Weights of a small transformer language model: normalized queries and keys.
Each number is 128 + 32 x the weight over its row's rms, rounded and kept within 0 to 255. Layers, rows and columns count from 0. Numbers have three digits each. The size before them is the row's rms in percent of the matrix's.

# down: layer 9 MLP down (transposed), 1024x256, rms 0.165, rows 595-647, columns 0-127
# up: layer 9 MLP up, 1024x256, rms 0.166, rows 596-647, columns 0-127
down595 098:130140158142152043065085143113153081173106147164101145069095085150121118100108114140111117117134092093109134076149195165124119091142095127085208121125139140179130162152084111127133122101163151119150134101172131045123070108092133125196148085115106125125095131148149153108076103120057083136158118113133158109144117179141095129102096088177155120160160144107126143140081116136122060138156
up596 104:049108157129125187094128097116159104101098110119137120119197125128176116113113169131112131185073156085141080171075105160161169130137172175143125158036129155093144147110067097154096138184133145163170195135170152105164133149131136122132125163155083119113164146108121075159119135084135181121128152106160155145092130123107149151125175187141142135136158139119111119125122073195124103102144
down596 100:134115099118118145167103121184126096156165136101158090226103073124164054133101144153178099090202149113162113133171119155101069130121114150130123113175117127153177140141140122134127131129162165149151112125111160108130099131079100168127132214098120149127159150177110137185157119125144101179097104142140165069159057141188057145135181104156135130115141104136113146087095118120116124068152
up597 114:130092136112109149155119172140125178134136149132111110073113113163114196136122098141160136113073121072112110113040136102148093160147168114116160044181140123184179115088102068133154169084145113060077131178121141161133108108059139135152131137026116131086091107149162096108136110154134087132098135136084147143163132135091141159176104155106128128091134122126107127161146133091043175109119
down597 138:154188077134096120144133222136109166097082134097087095131118108121123093192113096134164153115137186051158130112126101160097086182123173101162158115100077145115160114120205126112113110140150113045158163203152124161094142149096159138172175173148081146149118077143182092142134157160148139095117167126111147148068143147158132124168134123167120132101068156119099100143129110080089137157089
up598 103:125122086099099123156081073124135142165127139125136189137144113150104174125125147168114105200145090122138166121113143141107128122120126166125138151119120079131153163137101152092150159131136089110107204119199137081170169108147151142180168147149113145064076074149158132143172105151130169158141157094091101167153126111186157116152049140122128169123173152145166171095102174106118106129136
down598 104:175111138133146064079092118071141143154137121137095162220153139087118064123120117082154168119128149122149140165124135163108129124145172146178125106118162159110105119145186185135210103188159122130130115089080115187135114119098137149142109085127124121142115070076134131143125112161070158068156102121102136134173110100073083106095103085125137111092158086155201174114140133129085118148166
up599 098:181106153083127138115133116126165135086119072192116133092153197096155071089102098088137092157185142101099150127128134158203064079132135124072123151137114142176181099164164107201095106125078152165101133145115082143085125147139114119130155123168134213184078146146102105112111133070186120116100122126146101161128092071097217146135140138137171127109070166121177089119156155083101154131168
down599 107:082169118124093091110118138089129096143121121085099182184149107085113132085163140126131138124107131109115159130117066074139120136118130123097142170065154125153127139198173168190069198132138144131150095127093102165129095189124145125110195181113131115119075154095094145132115181129167160140136087163108152138133105114109081116148111098157157114223193137145151089123168058209130087131109
up600 107:122157126120148115136149142070113120166114174155088052074127096101141170138085104101118105102157174050131154146178160100181104146119131113179110152143226129141127153084115089145117143151121118156153126180145108098122119147091097124119135075084133165037138093160161130145068112126070176118168111122125105125179144112110163120185101086090105131170191115120143136143157129189145087136147
down600 098:174126057139116140130140132143162205122116133103166118123107125149148115156153088173158127165168137158152129197075162115159155088102152120128159151127178108108086169108131151118174107136150154124088123139135101126137131102151145103129118113105149083099125169093142172135123196153099144098162130110128074080130138155137097122096116108123154133126136098085148100065117173099166145072136
up601 097:147186116121124036086114130161137116103120145079126130152113106138125105102108099132145146146169099113093152164085127200084140133091139157123125096119131164129166119073115088122098057097123162128177111133105162128128136177140122110121156134180124105129188140138122125140095171152095141119090114061118152092091135090152156118148191059164110151123058115086203147093112090145143122106124
down601 103:159108089127130140090151086173197140099090129149120095091127085125135109153137121141046146136089140141120083109150145078177101118073190123183163164138131033111101145176136156110177167167142181132078144130134124095122162137085087133115146151070105177129137123135173179138148144107130145062124161175090137162153093174133199094071081164133136045125159157102131114120102128090144074110105
up602 110:148132153112146114125178139119163087159179158150146095089124154127124152150147114150237127107167129100153101068152178121111103090165099131079123102094106133129133063123087143127124142143108069138123123095225103141119170105159137123119098135090090119146102094139163156099118121151127113143135100083116122163159073154050184143122127110049151105141164157129085097090177084093161148123120
down602 098:124135086138155179183062148106125093107101169177163104157154159074108177115214154120121132131149060126148087062150145154118104111104144104087117121158121157178144145140117137158141123121141116180077108094138151165215187090141101131085136151088140154089097136083203104123124129133147192092154168140159123161113129195209144175142115188096085127142099163189135145106112169144158133073203
up603 089:061141131101081121111153165111126176136069155121164150136119143128113140168205079135152204097149125125169170140174122113119157085107178108096171180153103155120213105113121166190096141156148144143144096107082140125092116144154113145113157098117117168148127153140177108163089135115120141116131136119100205103116152205142145127133127153124096157112157120106142159114153082105135077123117
down603 102:185186102165144152178103127124112089104104109168144173138140129180152114108043118107125093163109121091137055083107122120123092202134159120110141119159181162117148090068095136066122121094155153117113149118181143129173147108095145084178140157145143145106119115089177147112094052133151113186108140134155104110146096104125126119202131139102134153138109103108110117122116132140135203155125
up604 105:117142096088098151176169083077098094119144162186105134152098155151101097138188166152115181146126156132161207170103105119166163087187123109093188102119084162170100097131124164170081084208125120119156125132170155119108177160107127138136155111164111121134114037069118099150136110156086147128091138121106118140149163096185120125113133170137112088210132111151119152130130098141122105142146
down604 098:137129108136161164075101149144175180122129128161113068145121126127152152144079193138067118130035118128151064088102155125178133119108130116051152167175125146057079154172119107132131104105133159108114160083195163098105091141139146145073124086164087166114153146136157158121133206108134071104122096122141116115136153132167179135110168103130121108137138148157136089105131104134149073151066
up605 100:124109115165194154153122180167126141135159118102085145115065086075152126107117138154075127165137163092136139132141116120100092144099119073099139149105162103100159174090195142141115120108110062156098090137108104118139111092185114127098133121185124132120072117056080168091117140113165134130157104087173110128179094138136179155120107215120115078111102171126129197100151120096080115139131
down605 097:140119107116172043064125091135198144096121203120148125123128124094078159121192090136145122189091115154108116152089182119135119102070103128139115172140093108162119131173157070211130124135152130120149086091159109158148100120129146129094108108127102083070106137132112135179136096176127135091104165113175178144136115127100153147118201127148144134080108100078151097123131076118097148181169
up606 102:168176122169199142095153137141154107099187124128059081102148158145156121121101132127126109198134127143141086145134056088164193103101144164136132137073081081077150114100078083094120159195143111121124124122064189183073116179120114081112143164151097152090165131118125149180156096156132128118127098112150180099108078167114196087130107155120087067160142185077117128147073122127137120168124
down606 091:055094118120138128137105153162106169091102097149140182075134132124047131150169124118145193107155172164104117136078165066129090150165097148098073133137202116104077167127129109149164174132107121153182146143138166119118138141097141168072124146129154159135093075153095136157139137088087027090177094098157200139092082163142130138111136150128074112140087137064127100129122176109150101165142
up607 110:064168143099167084082137128185096110164129206108121129134113101116147085106118122171126128148166119166082128078114172143092109092140134160120110124127099145079150146115125082087212129106134033154092134122139132178169132099189128113166146189079118162102147140089162171089166079137133084152083057130202167144167147070128078098081072142149127114075126103093126162135163085143075112122149
down607 095:163118053062149140123139142158114138066152172135128095153092132106142133132140106201086095120164154168085128139111151185100124156147069096134088129132177158100150118104100146166148146132169133059096115182104109102199084079106080138140151151141170195133070095100164089105132141159154095109143141126144110131091112091110116094089154146092112165045074099121115094122093095177141086114112
up608 103:148131120185168159120196079123101179194145113171097163139120119071155142113103120173180139095067134103208122143154145107152077131134172083096127147095113117183127150162140171117132149188178232154188118115116159075135106116170132103193091145107093126083068126058099146149172140129128109119133102189102129142105150060175141162099094105075126138130124182067113126096107156101113076087181
down608 099:118134124180082173142100174130084112070135107145128162113126106097129111101161091156124100082213177124084124116199119176147131169133122110130117126072129131140120144103117093123127112080101107136125106099137101154099089169097099168098146139146109148203066150092129122118085130123129163105146072091114140125068129160091103212183136108137193136132101149124166147152107157164121184170100
up609 097:115099110061140072123081084157137116140173136171085107144157136118160138155116125095079103184103080125098115178121143156144122140157171067179090104063099096204104129152153090133140142107135094141181092136112103108150184119140167155109087151105169163126102112146176143158080115137169114089143090123089106108115099128164162099123133166167089168089073151148135104131096177136144063121194
down609 095:154155125116160121086106172155151173171132150143140172087103152115151157121146062179141141195087136089143145196092114152129134131093106090088076133142121108108104124133105097147126135089156151105124139111137140133105130140149158144124142103129190096142184151105167138163198133113117177110158110176165153127145104137049113111141095137160197148149200090103177164142141117064124117156069
up610 095:164132100116087130129114081103133104139139127115119127142109163169155103109166120107085166145113082104090129189077093155096122091164155098111127156150131141128116147149143153166098140108124110077107096151136178077103110136101113135157089143161084107145154144162081120144162129093163111045140067080123116154096142139160096108221108171133189126121142094137137142160212104154116206112066
down610 096:203164110101127176166117159159074060160085157114152093125140083073163166079094122130091097099217153130164126097167119052121175134127113118146112124168159109149183120129136130113053088111125109055157131172119161118146157187143104112115113160177117155143131121076141102099109153130146127146129150114155131169137117116122152128136098162186131129135167114135144118183144142085117169099087
up611 120:179094106123156118179147134145158142106093144112184097046053167119113167139096142096037093109179124115087109125134129091106193094153163159152170165112185115105040149146105157147106112173104072101147139098151132116145108085074129076078132163127175192183181118096078117145095166140173152092158135113113093137128113173159132140138188081096152124133108121127131137093133143120063110163125
down611 113:113105143113137135104173150096150131094141118119165117186068169092131111120150174120109130171112099113170135141142109078142075102194213145106155093171107149139117135199093126191039170144066151115095130072164143077123122118153110152115091160108129158159146103129136039117115131119158148209110159135095127164115118139093130099138145120131162125124060104127140144146074097147120142160126
up612 101:117159146134160197091129141117152110150097110120060070078118198146133138067093137046128129160093096105173133189188149098081146073112156071089174145150104131166081155092103160049142163113111196117078079166104098146150138069112084123156090093113138169120142075141090139119138116129173093103170146073127102150162131188114168133090106147109103133165139143122119144080102162123093114138175
down612 107:205110134146126090098100110065103152108173117146096126139125129133063127110167096119135147156114162149133142185157123194151137096115161100151128120174127131174122103112136139082129065148130208188141124125184123118119145098104120145170140106204134211125114169101126129118124141120175142128129098075095075202070093142127121099095096152155164121116147128084153164108154184139130125159162
up613 103:139120147151180183158114073118112158101104177117096150101187138145142163099153120115156156099115103132122097154146132177150135115106092153017082133079095153131157120156169083147101089099139076149152178172160116118114122162134131109124181142149092110156145133133096114117140195129150101153126129153140139148155116139156068050101122118134120112120155144031148117092081149143065102118176
down613 097:123166078121120135084075156094136164158114072178141157081049142097101167107093172137117104108147180067106139143162129080096135113122144164184212167125170120076073117192131137102127116138173162176077101167111089141099109141141147166134120162105111137123103145077117151132120104122105089078183064075158150131168154124134087093099155159095117164194120145108174118085143165156192122179090
up614 095:132133105160136013125119119106160143166125104153161152122061159118066153105115166093119133152162159055136169127110147118144113127128143152146135137080136063167158130160136135162062159156180108120152099141090162167139123131134112087173202134128146099106095043143218136125087067109081181171099148126114115131091135140139118132184131133167108094121162129137161110140137096141121103108142
down614 100:146120122149108120146173110128116125140106148127181157102123108126089130127129052130115089129069166126166144137165117101154153066130093135127124125138131168153084101136141179054107070111089128117134179177090102141096093162102143155125086183133162141120105189165088120166113115145150131123136144116170196182106174129079127103121078102072151137084146106107095133106131140090132112071126
up615 114:105083093134122092130116092087118121162192133120136123108076196129187109149117101093122036125076168118124095101042134069163136158127109144128125091193135048130163190157162131081189138161149111121125127100108116162157124114131147108181115161157116140180022121106126190097100144176121110132152112111080179117190165114117218121122141176078182087095137133148143159122124110161144152106110
down615 098:116138147143202117137068168084161128142125073122059192122175078135166158138128137093143106104177092083117114080106138118101119122114139110163105201147094158131098172143150159156110141113121155122149221136052135143135115146164107114087158141186137193143180075054114080135139152073128151132129069160154105081078083099166135092105144163072070136125124091141107114165077204153070071156132
up616 103:129105135160099164137172145134138098101084119122119136070126123085125114113140167136168214184089071133168138136179153198189084141116185119116104094109205166068151187108155101200115156110173130110115104133091154123085083137169154109108141152109130188089167129165139099214094135084201091107057151138132150098155172163191174153120153165108174042111101186111102158196099137091137122076089
down616 095:146113110153141071142145199180142154093112155097126198105065127095095069101151106065171098128117188133115074163102109128163137119131102120135112161140150140139089109090091103111123125153151183113080167127090150109173142123171137097156139116067159131164115147132128150101153099107133144131105095070120116127133108169130097111113158174127084084146190118125183124131157145106130084100122
up617 106:169110143167177142170134142091123108121124118071140137154123111114106165205080151128136116136117113157152081168117148100114119176163168038088143160152115181114112111129147127066133102119137147148156135105154110132099159155172110128142133124137098030115085135108100094215168186137124103171108066109113210102146099133157156162128172088140114145154128138113076115116145088163195123127105
down617 091:090126151172121145139122119095110149152074122148158138092127162096185116183178107143150106157133155206160185092122167156139128129120094090142203119147089128168141116161158195083181135119119113203142116116159110194126059156107179185109187154095138113129086174110148181096133137126143119144116097140128115138149170170146142101135161097118100043116155129130099131127166113146114157102150
up618 098:150149105196089138163106076131089080128128089111116105169164117162186116087106148134085134177120121169184137203128151090072183114090091139113121094138099158122107118132134087153114162200092135118135147102170147066125072110147156128112129148141114119146180172079114138145142104168142118091187161152169136101038100139120122141157145138116076130132116172056157120125153192091118127136131
down618 114:069124145206080093129136161096200060089142153107109166123167121114000151059152168111147150086125134139161118128155151082151088090095129130094155142097152093147154065119159102184151141094103172104134150104168083094159123125103107143145103120122109100152162118161158150113143177090117154120204117128115149111115074155064153087093126188163123140123177102144114085127127131137088136097065
up619 096:135168203138136134155133150098176125161171152147159131137100098149116143121163124113143080158154130115124072135142113085170168109141147127116123091139143174109164168117069123085123101158131137081142159133111130105101115103110156117140106179153134184128154163147118126110107176153078122124138062102145104076095116124126218064119124163145131108152156069141110139109144076139127129108194
down619 105:206099094171182092171114078070077137153164120115155133104138174129112121175199067132099151137120171123108093132078133128091130090135137143152102082110124145133173106150134212123155095118161090128106134121131148129100149190202089111055109105148143100091125142113148159158178153111088080106147162122131189061097159161160108197126096110147165101153193076135146109141063157089166124132119
up620 093:139135213164176131152175097104084157135143111143165112078163114053153173143139128071163135146137191174184130110135154079088098095135202091154099137155157133185150164167144149177121084199139101176182127094134204155140118143135159136166146105142152098142097116159127124136167092135175150082110127099113105115166154132179140126129103107107106096105140149087137111077146188062140110160092
down620 091:123114142106150151108102166086169120120140114162135148083102130160120145082156122141143183079122109123099105197120143081097102142141160167062071119161120075112108149155107159103125023145155130169104166130095145188044101120104119126132148156102089113185134090091114175149145037122178100155177133154118116084121149131145151185159132153106107127102115079147120121111148124172164102106138
up621 106:143116138080150114101148088177122128179092098149094115104151093162193102080127104113103110130073116157160088166124150187172146129139133071159187123049137118137126139169090077128144127103128204090098125166150100134159110077126125087129114105133185146110127098109133108100144152165123100171136090055191116128111088114170139108133136116077116139159095130104146087065155161091123130098164
down621 096:102107117127111102161137171095126131138099143171114137059163127143105147069145156136183154152173077046073143173090171103136122135114116076117102119146147110086148101106139136146110111083130104172176140123124127160165136056142103134110124167122101143121152142112155139150108164144143059087107178066120096119127131140133116102147149119113099124099095067161128096117096101089065159116111
up622 107:168086094111106127202165126088166176032079175119042147126083051112163060137151147117132088171132126128118148133132167139118132142102136142111142135096115154132070153161124092117134093083142150114129168194083142165148078156173186080141132137150178175063092162105084110133171127106076091124085118104157157065135161106092137150122120110185100187050126135147124071103146118134059116071140
down622 092:156080120139126149124089131165148113145171176151137148097074117131093140078140154114102049123105119124103097155116136098132081084154117223161131131146111128109107105125172157102119132142120095148179152081136136127107173138092121107081155072133105107094156142113096167162064051117176100039195131108108117105130156094137101122145143155091078109123114129153158200089097160136098144151128
up623 089:149083167144173124128159135062107135160107168077106085134084090101087072144101094098097150195079122122102157126126131157100096132096127238129101143101092145110086129121133144130138180174122157191095102105120109154126099154117127125165123166166138124145171126112153102119112121168095111170168153050124158164122150072100175138139151098125108092148177136087145146122144213061128154127144
down623 105:164135107107052138135171145128113131112130106079153091143131164103071166110136131126118089146112133070147095127110134165182131126146133147140130104135138080199168107102206088193156149059201138142106150135157110136180093145171149143100143156179151171162122133138124131093089094150098101152126162152098127117116127139082062108141115188170115081123154144109177167123111127118127108078101
up624 104:145179162204146142158183093141161174119153096111110090136120125094099098118152214137077065138086049076176145120148162163112150133146171114098127166146160138171146154158139119149118173118126072105146134083130129135091165133081169168166099121109106164126127119129099176138187140171093135171080156077144074099110100168060142118106103168141159105171131121128153049136096185123143145080119
down624 109:140127168197070168143127140111111160091118156160113172108186175134122143097099099151105126120044107142162125156157168135116060107132127147141081173201181202145171098146121197092165116144165079141137154120157156125165134112157149089152119171151065161091148152091108119102119117151099062102090139157133117148152124136088134124128112096152163116127107159171130094134134113120133064094124
up625 107:113079166116073129094153145088150136150134120151149120065121123143140124135158125150105151091098128075117113143103178106098138058126114128155136182138156195146131121118170129179089083144106141135087090100110081126143104126119126126138103122191165137158155117122114127125133171151095104107149091091148160079088163101157160120079147063118122083091071099168145050138172091083173110155188
down625 099:113163126085203153090117165141112129163131143103135100170129107123131093098126090204147083171149170105077114094149094159177198158117160106165116110092092060145173125128129163090140135107142140147119006121121196145185075146079107129103160109141155127089139059100169120201107111129101105138113113153126129160163086117121180097135170116108157160092116109127140139093131178193107126101078
up626 096:107092157092104167107094108097112153160158142065117141141133092126150129133115123165156139096142111102087131090106100162154176157226079142106162139155129185146131122157130103114114135162083080143116098135158131142155132147110213140109123193106152134136099175143135174137113197098121120172113074097123082145141134148104113097130125142121121146127089146119139102088101084178147146077112
down626 102:136166165146123079188101154162119184141102147184112162181132084082133123121124158128086112098105204127156157086141199073114100105127185150111111180199165080102163153133126174108145119122120092088138127123077116164140100111125084115137143150175107136174148102105141151119137067147083118174108142164093147156146113069149149188121123203160146142189138128098082180124106154123070173081071
up627 100:119153141080101129141176120109130149187040121123171147098144141101148138114160151109114075163145112085172113140087142175135136135177127080166103118078165195113150129180120132087148079155136156100128180113139108186155154119118124113113133105136162175089196064059129185129118114091146109155148109149155102141137133154137146150122082130074127156149068134136144123174081141094063174123119
down627 099:175206096108070166064143160111142137080156127193113167065135155121184134127133137130151126125117124135235128108167108119114067186132123076105157161119131105128108102080120141164158105140122132119128120140142137150127080168162142098094150126120143147171147085137088120129084059148119109111137124205081101124148169153113092063172116145087126098088089115101079068083086172082117068077108
up628 092:167133162123078167154154161150152202096142107132131073128170077102143129151183151135094125133127129124089129086136200168065174135129146128096129154107065160120096094132081103076174114108146160111150095147131145136159106163164081130132227153165100098088127143107127116110039117106152088114123127087113191105179152194130098177166156117088087135169124119136085123111166128147157151137152
down628 093:130123143126016103123142135160187125084139159137095154122106129176160130107162141100097094137179155140169140129187109072139152172147138161126136123107134100131141116099152155184112103125085163125144105171134112187163181081135094128133119148157165191102135140141074101136165112089110106099135195158075079152123117133105071112097096087163109126070196113184132172096215155118081063125150
up629 092:128169184154211121104149127131095161195167106087116087141134133067137200114103146135125138136170112136114105127124092115121178117070198122150180118082090200134125163189100151124104063101107129124113139086121081121077084078090101131120123126144093135135142070103128123146116127118118115122176058122110157149120159160098122067145131141106127092155124114083180175127122154133157079108134
down629 117:126119105066079128069102121114140097143116152088118068169130097092122153137067162158099104113139184089152123103098183094084089159158118134139188121119131144127169088127151207161128127161142131095085096128122057092102158146084102127078137136099154141133149094154150194128118144081120149086193140075078146148183179085131140171111120105120094141042175113119162173065138143094100174093084
up630 098:194062106105099157069060129153146150115100143079173168130103109134117106114177133196123130175142148100137111120103122149134103166130106168138164099051130176075192089102137102152103117135114180168071076130127130128132129046133178142129138116171133130097190145065066165121159096055079106117125102126123096052136147150124068162110090123133106107102168111076063134145124161161104115114112
down630 105:110185158122092109101191135090184121124102085104142121163157082086165056119083143147101168170184130149128147113139149085144129125108121128156110110175072080159076199109151107117102078076145120116157143081161162192158108156141034122132103134128069163075047118206147133119137133099125103151133102099081090133129109148095102119109099172119130116119112135130139124121112132114107155111175
up631 094:153166085083135113169140103099134150095079117150168111105182114161136101117119100095142073131149109115141020135162103125089154131122098139124131122168129106160117129099186117128194095138111139064178185135082128124152151121129091123093103136126088157161163107165183078151110099117161136081128121151154117106147115083147202060162082058163090062148129125102128123119087110137119088119173
down631 092:115111151163163141094157188104195171158110091103094109158081185165151116158128135073121124121109148140114097146173138148187133138068095147173067155108123133152170181147087153161112110130090122152090096138127180184155081127117151180087084158158127115126200083074124162151079114149089143084091132115036194159167153091113099176078176156111120084126133109107128156094133176170117088061076
up632 097:169099149127134137111141153147155137098139117125135084124113105119156164102148105186133134112118110131105164057164119177079125108175087149129104123144115164139150058091153116128145116193110164088097120163115101130165114159164062101072094118063088117124143122089139087142159137134165118094135097074074164072146099128165125158129125145078168021144107077182083170049162137116157083115170
down632 099:137155110047146149142163134161094141138160122140155140080124118113112127071149132096152096142133219133157105164065068134160145163127103113144148156129140227065127072118144171133137170087118154161176146140150157072155119140102133121137083149182166146107122092144130136174122149165141127111130135121125160168145109114156143165131053196115134121099159078121109113117148102113109174157133
up633 113:071115073155106124141137120167130138172141093159150130165155162158169125165121133115145150143135144136136116132073153132161129161113074164165026102140105137091117112120099132186147143178190083148154138192105140158175069126127167115115142096187123158119077171099147079137140164138117097121173121185154177177188110077146159213135115145162112115182117105094094167135114125168090101088147
down633 098:113128158141146169166086146088110148112177124137162105153132198129139147120162125131089093063096099149127132173118065156112180061169124123127128135161058138065199079094119112140118122186116147171125117114165109155140129145117181080120134139130142107107147123119065166124129100132101189171189153134105135125075128087146067138115119161134151033131086113123163075110128163139182149136161
up634 093:112099206135099158132122070136203174112148073132131161156132121051150164119144138193157127150125120154141153066071165093152166129123107116113144136119187177123153159168168116120107155166093146090145127158091039083139122161100153114118146098182123080084149136157126173130111189091126051101175078119111123130099110125150126118085081157141129067106152103027157135106174152095113162060088
down634 098:158126178071130155120091107140067133107145128085150122097118135141105138112095115105131125097154119127122164153125093117162149155135107161148152060118140170140121121091138136094156099119083169118118179124069085111111123133066098163158129093091096079161113116147167145132078125148120121167081090141070112073174118044053147134164077113086133179119135091089132121128100181171097158118178
up635 101:118126126164149133218219081166080145108071126143114112081148113100175180044111136101144136083143120135100130091090098096144092117197147129157161129076091182168153118155202092107027111114141116161184137136151125147105075179115088121089179160132102134089184091161153136154106106171046149087137120108124123161095129124139132125121109109172134083121121095146193141161108142142133097125119
down635 095:124113077087157141089151116120095171106170136085098156117105063122081118158120130150211155082135216141120112141163147146101082077096159100166099125175140147088047122125166102125154096136067093154111075078036099160149163097115128131141084076067130103078123103086175121111153123180147161162181122076104125031056099103149180123124184110094094136122153163149093095127126179132066093153103
up636 087:105105232121047134136119154070138138111143105116113132094196081144132140135102169174165166110122098074158136232100152169063189106178111108225106098100174140179206126156080118103151103116132139114113199135135099137152119139118165121142113120171084174095122155076155148196099145140130134090176103127113111118184131135135149102141152123088104139109105140093114144128112075103164117180083
down636 123:128147086109232123087154128151136164138145159145099121151136100080020119163117144161101126129121146090127150181150098161121124157123202118145161157115116124121194156113106122108101165149145114183057129089103180142160099155066083110088105178080164149156150124110148128038109139177076158124138179137114100123137099104110089146169092097088137127118117157130134075126136051065125145133159
up637 092:147108139144136108164096195138146206121125106141145064139133147215188113105114158148145158116114093114094118132113171122153126112085122116104135140134109159075170106098099139139061086116129124112097148131155091126120189131094183108176148113136139135147119112088133123178099190133160134200084157102138097149111141174119155056150141143095166144140122133060125111104117144166139168141146
down637 101:106146147146084117108169175133125156066067155086160154084074096120149069071143133129109129133114150102100133119115100147108164108142114097102178157175041119125109091121173116188126151117151137055107116151100129183081162081096085192144117113152135140107140150094175137117081110120111140074097110088118134154177171155035120072161137114146187167086094150112143200088119079110181143143154
up638 095:131155135143061115123194181118162144157044175085145194108093066054126137139155116188099111184104134144133124091139122160129135092146159157144134150137186156112069102108082161099176103136145183100137139112101156115150117141142145055139094146171082113140131153114170132137123140160117103067118085158145163109124107204197069134104100145128128114169141126139093121146138166127116107109119
down638 108:135100101131207160128175152197161192080098145137159152143147167124163139193103122092165097097139139115143119187171101150126105135121182063074153124162100113075138129110095120075102116127133176104111123106160090108084084091157118156151140124182141130124134107150111181121100142148204122127123107129121107101127114119160163143173158165130102105131143131141114227119200136089111085097125
up639 101:140090139096166132113105155077123133131134159078117147070119151118116112076096144141107185153118150126134093207108161194106085087134112071108137145124182160188134083090156143091147195155097111131149150129151152121176092138108122132134120086133187082150086115135104213133102132106155163164085110174154160102137185124114155135156165120096138171126100144096144172140145094118177129121113
down639 100:155132154213137089146095162093135130135134097099148127114070129169068152160124162156123105123133112153104174164097083118134163117136148103151134126154112119171118112100133122119137142175112154130078079095111167037163142097196208106183160162090128117080078168116158136096080097137174101139188121104115134138108140127163195147152161172121169127028099130182146174133124115115137102114099
up640 096:060125099126107172113105147111173133181131175115112117124171123131103179128097123108114099138075178077127055136142123167161122136120132147101106135114088080170121092112098132176100138091125142088061140116142055100142123154097099159160087076134081191148139100101151173112134139113134119150138173118137149175179122126225135145059100111068110150086116120094148124131145195124075155068084
down640 110:095079099199113125142134120123137084114107117142149106186115111075185088142125106082120103173093115136123150116115156098181104082105139161090094120130117135133166066177144144090190080122098114154152104189111121132056177159097152156124174107116160192169075139081140083139139168098129118103124200127130110154146060184163073115210192140086121140076115106095112112144103138200088157166142
up641 085:066099154097153104090196170114126157133082110134145089109123108079101137142106153145138136126071138169086139138132120150161150130066067102135144143197115092146111149172139087135169134121090121174088095144163145098190133150090064150165078114129126095116085158114148108122096142135112164114182085103075194025099139123157104105170160092143131111125142114162147108114079124149124143126151
down641 126:078081081150096126113115097140057087041151203076127122110129141129165122112092090178119139178206079076142116103121149123139199109095113132091096189038159110114149135115150141106178132121072063138178119154107188136156115106167117135138150107151140141159136084118149131185091126129151148147122126153112099091160115107134187061102115120140108154106169156181169168125088138181156158163168
up642 097:190173167183145086155119120101095155154125144099149115160130131127155163187146114149094138061121141079102151135100080098160083087138100159090209100155124225053141095150115129116153169142131094138152162161054113123082163160088138112164112174159119153111143124089116100118138086125128138079086115046142172058126112098232054108177091164099123113116129140075122178105086135122149144080118
down642 096:138087130092133120118122128186101127107059156115120162109112118134140098140142124095086091131081156103149131108152132120179111151166125083149203075175123124116066147169080131155174103081084076164075129077150099119146078134059125103162140121152102142110057133153119120150137084128138143106152170133128175133132116093068152138176088153158142180161117149101135079076110146144086104162071
up643 095:165177152149105156172124153157110117104095033070114122077131154141105156085150149131196116122142120091050101114088160107140138158122148164138164159151105122126111079152121120159104180147142064084152112098115101134152156117207181118103182116084102146129162151185135101078144149102141097149104087117133111091172094155142072156144118149130054164167127113172148145166152149055110075119068
down643 097:080068121156139131157166194122126141100135123141074094141055101116175132134119119104033098113146127146147143139113160126119169082088170141047109119081114107133141157201096160131132133142149142129147084158160161145142177190144079125130180155102165104149131091110166086111092074089135114118106156127115131153172137114178137126096158138091149118073112088199134074109170130140082118134122
up644 106:150090082112150136128063058129082088106188110144103129087117192110122134136106090107108107196171166048142107066175122106122156133143141143134148105063092131124138090170149123073191137102153095103168134096107115129084176099109149142167073168159106116106136119149043140162103083196101170157137108166149123120152146140109120173135178079087170133069145131130144168077157120076122145136129
down644 097:115113185126123097104137148123145168136157119137161093089153145122138100132167144156121112116135122113114116139082133149178167151149182086140128217083099128229104119053123101165152190065163096131098117126105142123127079116125148170109140124163153150134179135185185091163081157111145182094116109127112095085124157181085119108163093124106168117107074084173097176105112141084148138108096
up645 105:150118074147052150073129084091126150083171107136107141178140207138171193125159108118097129109102090149096133129179123097128158144108140140098130153097123108160198162131120096115093154187088152094119151153147097113128173091117127163087132136109105129145080177130111096128124143188138137197098088138166120106142194143111136120119192079079141179164135102159072128117116162196110149108131
down645 097:102165141164086112107118120154126167146149123122158134141162165186128129152162173137104118130186149118120147093169131134142107114123180125166159106097112102152181161129193134136085129142156124205109188121070105184113113088141132121129106067101094091067105086115097174186108061160108131113122143151085126152098105123147137111124203133075107168051063193121157088109151148121154135110147
up646 102:161126102138110175093112100135124123102101153153099145122143102150136107161154097167132161115085108167138139079113067098111128147135118176167137091196166148112142163154108141164105117183134091181111033158059140108136158148116007114054114131150093106133093102107122089212106093154103152097076126107121120130134122127145153069086154081123146154117148123098108132131123133063131147151069
down646 120:135143100113137124164088125121145151146161121131137119176088197122158118061075073082129138113127156125166129155083172083173056129136148105117148214157182161155070128133068092132095157103127101095144195150081115145102090142146100088154183121128151179133160144112148121160111099088076186124089145137100112199152090120157155084181106160108146164122149181087143086170127151161124107148137
up647 088:131146175168172116076174102192155064105136120124137076229139139100087131147156113106152148128152136095163048153171140162137159161124133128172079119156126117140085130195114114135191120111093120149180158123099192135119170177135103101108158128116141184125176111078149140159071128135101171120124128106131127174153122141115192165138149126170168142122114168113155084090138095112101126099108
down647 097:134166098168147166129112113136057135108133115136117197088154098128090144137107048166138091161131165140118113100102100139125107105070135116120105165129155063094129125083110128104098132137157120135175164102166119150089114173149145112115127143140097138125140145090063119124124197201131132143133076190171187142155087164208071126089153127145140114214125189130132158097147062130126123129086